Part of a small language model's weights: 2 heads of 32, MLP 192 GeGLU.
Each number is 200 + 20 x the weight over its row's rms, rounded and kept within 0 to 999. Layers, rows and columns count from 0. The size before them is the row's rms in percent of the matrix's.

# layer 7 attention query, 64x64, rms 0.242, rows 0-50, columns 0-63
026,206,195,207,165,192,215,187,188,220,203,189,174,181,220,193,237,246,182,214,209,212,197,189,198,209,207,217,186,237,196,213,182,201,169,220,196,190,219,221,191,196,192,261,179,197,213,212,163,177,193,193,166,195,228,215,188,224,230,216,182,217,225,214,221
025,176,217,191,221,210,251,201,220,188,189,178,213,194,179,198,184,224,173,194,184,196,199,228,181,158,198,180,214,206,207,178,206,227,174,214,223,189,211,186,215,203,197,224,182,258,217,238,188,210,208,231,212,200,233,202,193,184,180,195,213,208,237,192,205
031,165,210,170,206,187,234,198,194,177,191,190,221,197,175,205,174,196,225,223,200,219,196,212,221,205,233,211,181,161,221,173,170,225,201,200,227,203,193,207,195,203,243,213,211,243,218,235,186,202,187,194,187,175,204,208,222,183,199,213,221,178,196,164,225
032,163,185,203,199,177,237,196,222,212,175,196,199,194,210,217,224,205,225,223,218,199,180,196,203,188,221,168,206,216,200,206,193,224,200,193,175,198,193,238,191,184,234,209,207,181,238,214,159,224,207,209,210,180,217,234,196,233,251,221,203,212,225,181,198
035,191,203,196,213,198,251,207,228,221,208,185,192,192,184,215,224,199,221,217,212,225,185,207,182,208,207,178,205,207,226,187,149,211,190,191,185,191,198,192,209,200,238,229,226,202,235,223,183,240,218,225,178,230,222,238,192,179,215,172,191,211,203,176,198
043,160,172,200,189,225,174,231,213,190,209,210,213,209,219,182,185,167,197,225,220,192,199,185,220,216,214,207,182,177,196,225,258,191,169,221,180,191,197,170,187,200,182,204,215,176,216,213,193,188,193,176,216,194,206,217,192,209,167,186,153,192,189,227,177
058,199,184,208,193,197,199,170,199,212,208,213,180,180,210,188,193,166,229,187,214,188,175,184,190,188,190,218,170,207,182,226,260,187,196,211,192,211,204,202,189,209,168,158,211,214,175,196,240,155,175,207,215,184,195,201,215,209,224,231,214,213,184,234,184
065,206,204,214,196,211,200,176,209,179,209,219,202,204,218,211,202,167,195,232,224,215,192,195,199,191,212,201,159,221,161,203,238,171,195,220,203,189,193,231,190,208,162,168,206,205,163,197,218,152,192,198,232,192,229,189,198,199,192,224,194,209,172,247,198
063,195,208,216,194,232,194,192,200,169,203,223,211,224,201,211,199,177,177,219,228,203,196,197,210,194,226,205,163,211,187,201,224,182,188,216,204,182,188,236,194,217,148,173,213,178,179,210,204,147,212,197,205,194,236,190,184,195,173,218,174,206,168,239,203
090,179,175,208,214,183,206,207,172,220,183,209,216,225,170,192,213,200,208,192,186,190,211,168,214,210,191,186,246,172,217,246,198,210,194,184,183,179,208,195,201,209,208,237,198,161,248,203,205,229,187,184,166,208,164,218,204,199,204,171,189,202,228,178,199
112,180,227,199,194,223,190,218,190,181,190,206,217,234,189,204,191,226,155,207,207,180,208,226,227,221,226,190,218,176,226,181,185,202,179,195,217,180,192,208,216,213,180,228,189,166,212,212,186,187,241,195,190,209,217,189,166,201,148,175,166,194,200,200,217
082,170,177,206,205,211,200,207,175,201,185,210,220,231,168,185,199,180,208,190,189,187,208,181,202,213,209,188,249,157,224,230,191,221,187,179,183,174,179,195,210,187,192,209,199,149,255,205,201,205,213,177,167,205,186,216,186,208,179,184,190,186,222,183,205
150,184,221,197,189,188,211,199,213,239,244,215,196,149,227,196,175,204,208,170,222,203,168,219,156,177,190,210,224,205,173,208,209,197,197,194,163,229,211,199,204,206,222,172,207,238,223,204,198,225,208,210,210,218,179,214,217,198,198,219,223,192,186,209,224
194,194,212,183,196,168,156,181,160,194,227,203,171,220,221,194,220,221,187,189,217,162,210,224,220,219,173,204,230,199,176,187,210,210,187,193,223,176,234,216,186,191,209,200,215,204,248,181,247,202,182,204,206,164,195,197,202,188,209,222,203,208,186,204,195
190,193,185,191,186,225,210,157,221,196,202,189,193,186,224,176,205,212,231,193,174,215,204,220,196,202,178,200,248,193,185,194,194,220,231,197,211,158,185,213,210,147,188,193,187,198,214,189,204,151,226,182,186,211,216,211,201,219,163,226,229,191,199,199,217
206,182,215,191,207,177,186,173,181,225,179,231,181,196,194,211,198,138,222,175,201,212,210,209,203,183,203,192,239,190,186,219,173,196,177,206,217,222,188,230,207,194,187,212,177,241,176,190,176,195,219,211,199,186,175,185,204,186,178,180,231,196,207,245,194
025,207,204,215,194,211,219,214,206,221,220,173,192,170,199,202,191,216,202,198,187,218,195,217,197,235,231,178,199,172,230,238,202,208,183,198,242,220,203,150,185,212,232,227,207,208,243,188,200,196,203,216,190,251,214,192,203,201,201,211,207,192,186,247,193
024,207,205,199,207,202,204,190,212,168,173,200,209,218,194,210,208,165,221,172,171,194,204,225,235,184,193,194,212,192,217,169,177,217,211,177,194,237,194,167,198,203,200,180,172,213,164,209,230,242,186,200,199,224,204,204,214,182,212,197,237,150,190,194,230
035,184,217,221,221,200,227,195,196,181,207,185,221,218,193,206,217,199,186,160,178,219,228,187,228,179,246,184,210,170,172,173,186,224,211,184,224,203,183,196,212,191,176,178,169,202,198,210,206,248,187,221,236,212,191,194,200,164,202,180,205,176,201,208,228
038,196,200,232,206,181,234,198,201,170,205,180,206,211,181,222,207,221,185,198,170,230,227,211,213,205,214,189,217,188,206,168,150,216,186,181,224,178,193,212,211,175,210,208,199,239,204,227,209,238,207,207,192,214,214,195,208,158,222,188,214,215,225,163,226
040,210,209,190,220,192,220,197,220,177,151,189,199,210,174,207,220,196,213,184,180,236,217,216,241,186,215,184,229,154,195,180,154,214,187,187,209,204,193,189,207,209,219,214,201,228,212,202,198,218,197,216,196,189,217,208,206,162,205,196,211,187,219,144,221
045,205,187,193,226,206,246,175,217,225,168,198,182,204,196,227,211,196,241,184,188,202,197,181,229,179,195,190,217,201,196,214,167,208,187,187,180,199,182,188,202,192,232,209,204,206,201,206,223,247,176,211,195,193,205,212,200,177,254,186,204,216,187,147,213
049,207,211,218,205,224,163,186,205,171,217,213,223,239,191,210,214,162,172,216,226,198,188,192,204,180,198,186,179,202,200,201,209,194,216,208,200,173,192,233,195,204,179,158,238,174,194,193,169,176,246,221,184,200,218,193,184,212,174,222,159,201,202,205,202
074,184,203,214,196,227,171,228,192,167,201,202,221,236,193,196,205,195,169,226,212,184,217,202,218,220,236,198,202,185,222,191,194,204,181,202,211,173,196,217,209,199,167,211,205,153,214,206,191,190,238,185,187,197,225,198,168,201,148,183,153,196,199,219,206
101,187,220,211,191,227,179,232,189,185,203,204,224,231,199,210,194,217,160,200,212,176,206,230,208,221,232,195,209,172,229,176,181,207,185,189,205,184,192,212,218,207,185,216,204,170,218,206,179,180,248,196,185,208,216,190,164,202,150,180,162,197,195,206,216
101,217,161,201,213,183,192,194,194,192,172,174,194,206,194,204,226,213,227,218,148,196,229,187,235,219,182,204,192,201,209,196,169,210,232,208,232,198,211,176,205,166,200,242,176,182,180,187,196,201,172,198,204,174,196,204,200,198,236,188,216,209,220,172,169
123,199,219,176,197,187,230,184,228,226,221,209,177,161,219,188,180,194,197,182,228,228,163,200,175,166,179,207,203,221,162,207,226,186,194,207,190,211,207,188,180,215,217,175,204,254,198,206,205,240,188,214,212,217,190,201,228,193,209,210,223,203,178,209,220
195,183,162,198,211,166,208,202,179,231,195,195,203,201,187,193,210,208,221,191,170,191,209,173,203,206,176,200,229,184,211,234,179,216,215,192,189,203,213,176,195,191,224,234,186,181,233,200,198,238,163,187,189,193,156,219,215,195,236,180,222,208,230,173,180
198,166,220,187,196,200,232,195,198,206,197,228,207,227,194,190,184,196,162,189,233,208,179,189,205,190,203,181,236,178,191,226,228,193,162,189,192,163,189,205,190,236,185,207,201,179,241,223,193,213,208,185,182,234,188,198,198,196,155,181,181,201,194,213,233
193,228,193,206,209,213,218,199,216,219,179,228,221,226,199,192,195,225,219,170,211,199,246,258,197,179,201,225,180,210,180,191,189,194,217,190,211,231,213,233,198,215,192,213,217,247,221,191,192,212,210,154,202,205,210,214,209,216,188,198,208,241,205,189,197
202,251,192,188,207,198,210,217,181,177,225,202,185,182,218,204,204,159,221,199,208,184,201,183,208,186,218,199,203,173,211,189,226,208,190,179,195,215,176,187,199,175,187,222,164,193,255,156,168,169,180,213,190,203,209,205,201,211,200,207,227,202,220,176,232
195,214,181,191,218,192,223,199,201,220,248,215,154,213,219,186,207,189,183,216,183,202,179,174,223,217,213,176,209,174,192,207,173,185,254,190,200,185,202,229,197,218,208,201,180,216,183,232,217,189,160,204,205,200,238,202,196,185,196,184,210,169,174,203,220
090,188,196,213,207,218,182,193,210,172,195,177,201,184,176,164,171,197,206,170,197,191,207,220,146,192,214,225,187,212,203,172,196,215,237,183,193,234,197,210,184,173,236,165,191,197,172,171,202,213,197,223,169,186,210,206,201,236,227,212,201,224,223,193,195
066,207,198,200,212,195,214,184,183,162,191,197,218,190,165,178,185,217,170,150,195,218,227,198,169,190,219,200,223,168,200,192,224,214,225,183,172,211,171,199,206,202,216,184,179,187,174,180,199,190,223,232,183,235,226,195,207,216,216,203,210,234,229,195,225
068,181,180,170,225,203,228,188,234,196,196,196,203,214,171,205,237,228,161,149,187,215,187,234,187,194,221,188,202,170,196,211,172,181,224,217,213,195,208,198,208,219,183,186,231,183,202,218,184,198,218,169,202,197,219,200,209,157,177,187,202,181,180,199,209
067,175,188,222,189,184,183,235,180,203,204,197,211,196,225,205,229,248,160,159,193,163,202,186,179,237,223,195,194,179,223,180,207,189,252,198,199,188,191,215,205,192,202,206,183,177,211,200,158,184,218,175,202,187,186,181,190,197,200,200,210,185,219,214,220
081,212,176,203,194,200,228,170,219,250,185,197,183,211,189,187,209,161,204,198,219,202,217,196,206,213,158,169,213,193,188,199,171,194,204,196,225,170,189,188,211,223,211,199,238,215,217,221,211,245,248,224,196,212,204,195,208,168,197,174,188,194,202,174,189
069,217,183,176,178,205,188,184,181,207,197,225,185,197,211,203,204,158,206,237,209,193,186,160,208,172,189,184,198,207,209,235,171,189,199,204,190,201,217,229,202,213,172,183,246,210,206,202,227,216,209,172,164,199,195,196,193,222,176,213,158,188,159,216,181
090,181,188,203,199,231,235,173,174,161,202,195,206,172,166,189,236,177,204,191,213,182,205,194,203,202,223,209,183,192,171,209,229,223,234,187,188,232,221,187,220,189,230,193,221,191,171,197,216,216,217,170,177,184,227,215,214,176,207,184,207,188,215,176,175
078,203,199,202,207,189,256,190,178,192,187,207,208,206,195,198,204,170,216,214,215,220,202,225,248,182,218,197,183,166,235,177,192,199,170,191,202,210,195,185,206,224,185,166,225,222,184,194,197,201,223,243,150,187,226,209,207,172,199,215,182,189,204,192,213
087,175,210,159,194,225,187,200,193,223,189,206,193,186,207,226,202,225,188,154,188,207,229,223,221,224,204,197,218,171,194,182,169,209,208,192,191,182,212,194,223,181,211,253,194,201,227,197,167,212,240,240,209,189,198,202,183,222,180,183,214,216,197,172,208
088,140,208,200,170,210,241,184,205,173,242,194,217,196,207,233,186,210,167,189,220,190,168,216,223,230,172,187,197,193,210,198,203,226,169,192,207,218,210,182,197,201,226,213,232,178,183,202,161,194,207,184,201,190,216,202,182,201,209,195,181,178,190,178,197
084,190,194,188,170,207,203,202,192,204,204,179,198,170,220,181,179,187,189,152,199,209,193,183,209,192,191,206,172,185,217,217,279,205,208,215,207,210,174,189,185,204,182,201,169,187,198,195,188,147,190,164,197,179,204,185,204,189,188,197,222,219,192,213,166
079,220,191,144,205,237,203,227,181,218,211,233,187,193,206,182,202,192,221,203,212,207,172,170,177,244,197,207,217,184,210,219,204,215,194,191,212,172,196,178,195,191,188,221,206,204,242,210,191,165,170,200,185,160,211,209,201,190,184,201,201,156,178,208,201
081,216,217,208,203,254,192,181,202,188,198,204,184,177,181,192,186,189,263,215,198,171,194,199,185,196,221,212,157,213,189,197,199,199,183,213,201,190,202,186,206,237,191,178,166,195,185,199,258,181,197,214,204,193,218,220,222,207,224,222,221,172,181,199,210
079,199,188,212,214,242,185,191,219,191,184,195,220,175,221,199,201,203,196,147,215,153,198,193,196,181,184,207,218,202,202,164,205,216,179,173,173,227,194,217,194,155,199,223,171,199,177,174,187,202,187,220,178,212,192,165,188,206,207,173,197,193,226,213,229
086,246,212,183,234,208,235,205,193,177,184,175,213,204,192,223,205,179,208,233,198,177,198,236,205,189,224,191,219,197,205,212,178,201,193,200,235,168,194,206,217,197,167,219,192,230,193,171,171,177,209,212,206,172,206,194,223,206,152,193,200,177,215,198,230
083,182,200,220,178,245,230,199,221,221,201,217,250,224,211,174,186,197,249,187,246,199,215,234,167,173,179,228,215,213,203,225,202,198,167,186,206,188,197,170,205,194,187,195,210,208,215,187,186,190,219,169,191,211,214,205,197,209,195,210,197,219,195,184,201
072,196,199,217,224,218,175,197,225,207,232,181,207,212,211,166,184,200,175,215,218,229,188,169,176,230,233,175,210,226,177,199,225,190,183,188,203,201,217,201,181,188,199,148,227,200,158,197,196,191,176,207,174,210,239,200,185,204,217,183,182,226,205,219,193
074,180,231,215,203,193,183,195,198,197,246,195,205,201,203,191,177,157,230,215,200,190,184,192,195,211,216,178,222,230,183,177,200,227,171,163,229,215,204,211,185,200,193,143,227,184,177,210,246,211,180,204,206,209,172,211,189,207,221,199,184,194,182,199,185
076,194,216,196,209,236,194,210,139,155,207,195,206,181,174,208,194,227,212,164,187,191,194,189,194,219,205,202,204,185,237,172,220,230,213,199,205,205,200,235,194,211,199,179,179,183,200,193,201,180,170,228,184,177,193,180,188,239,229,216,193,177,208,217,217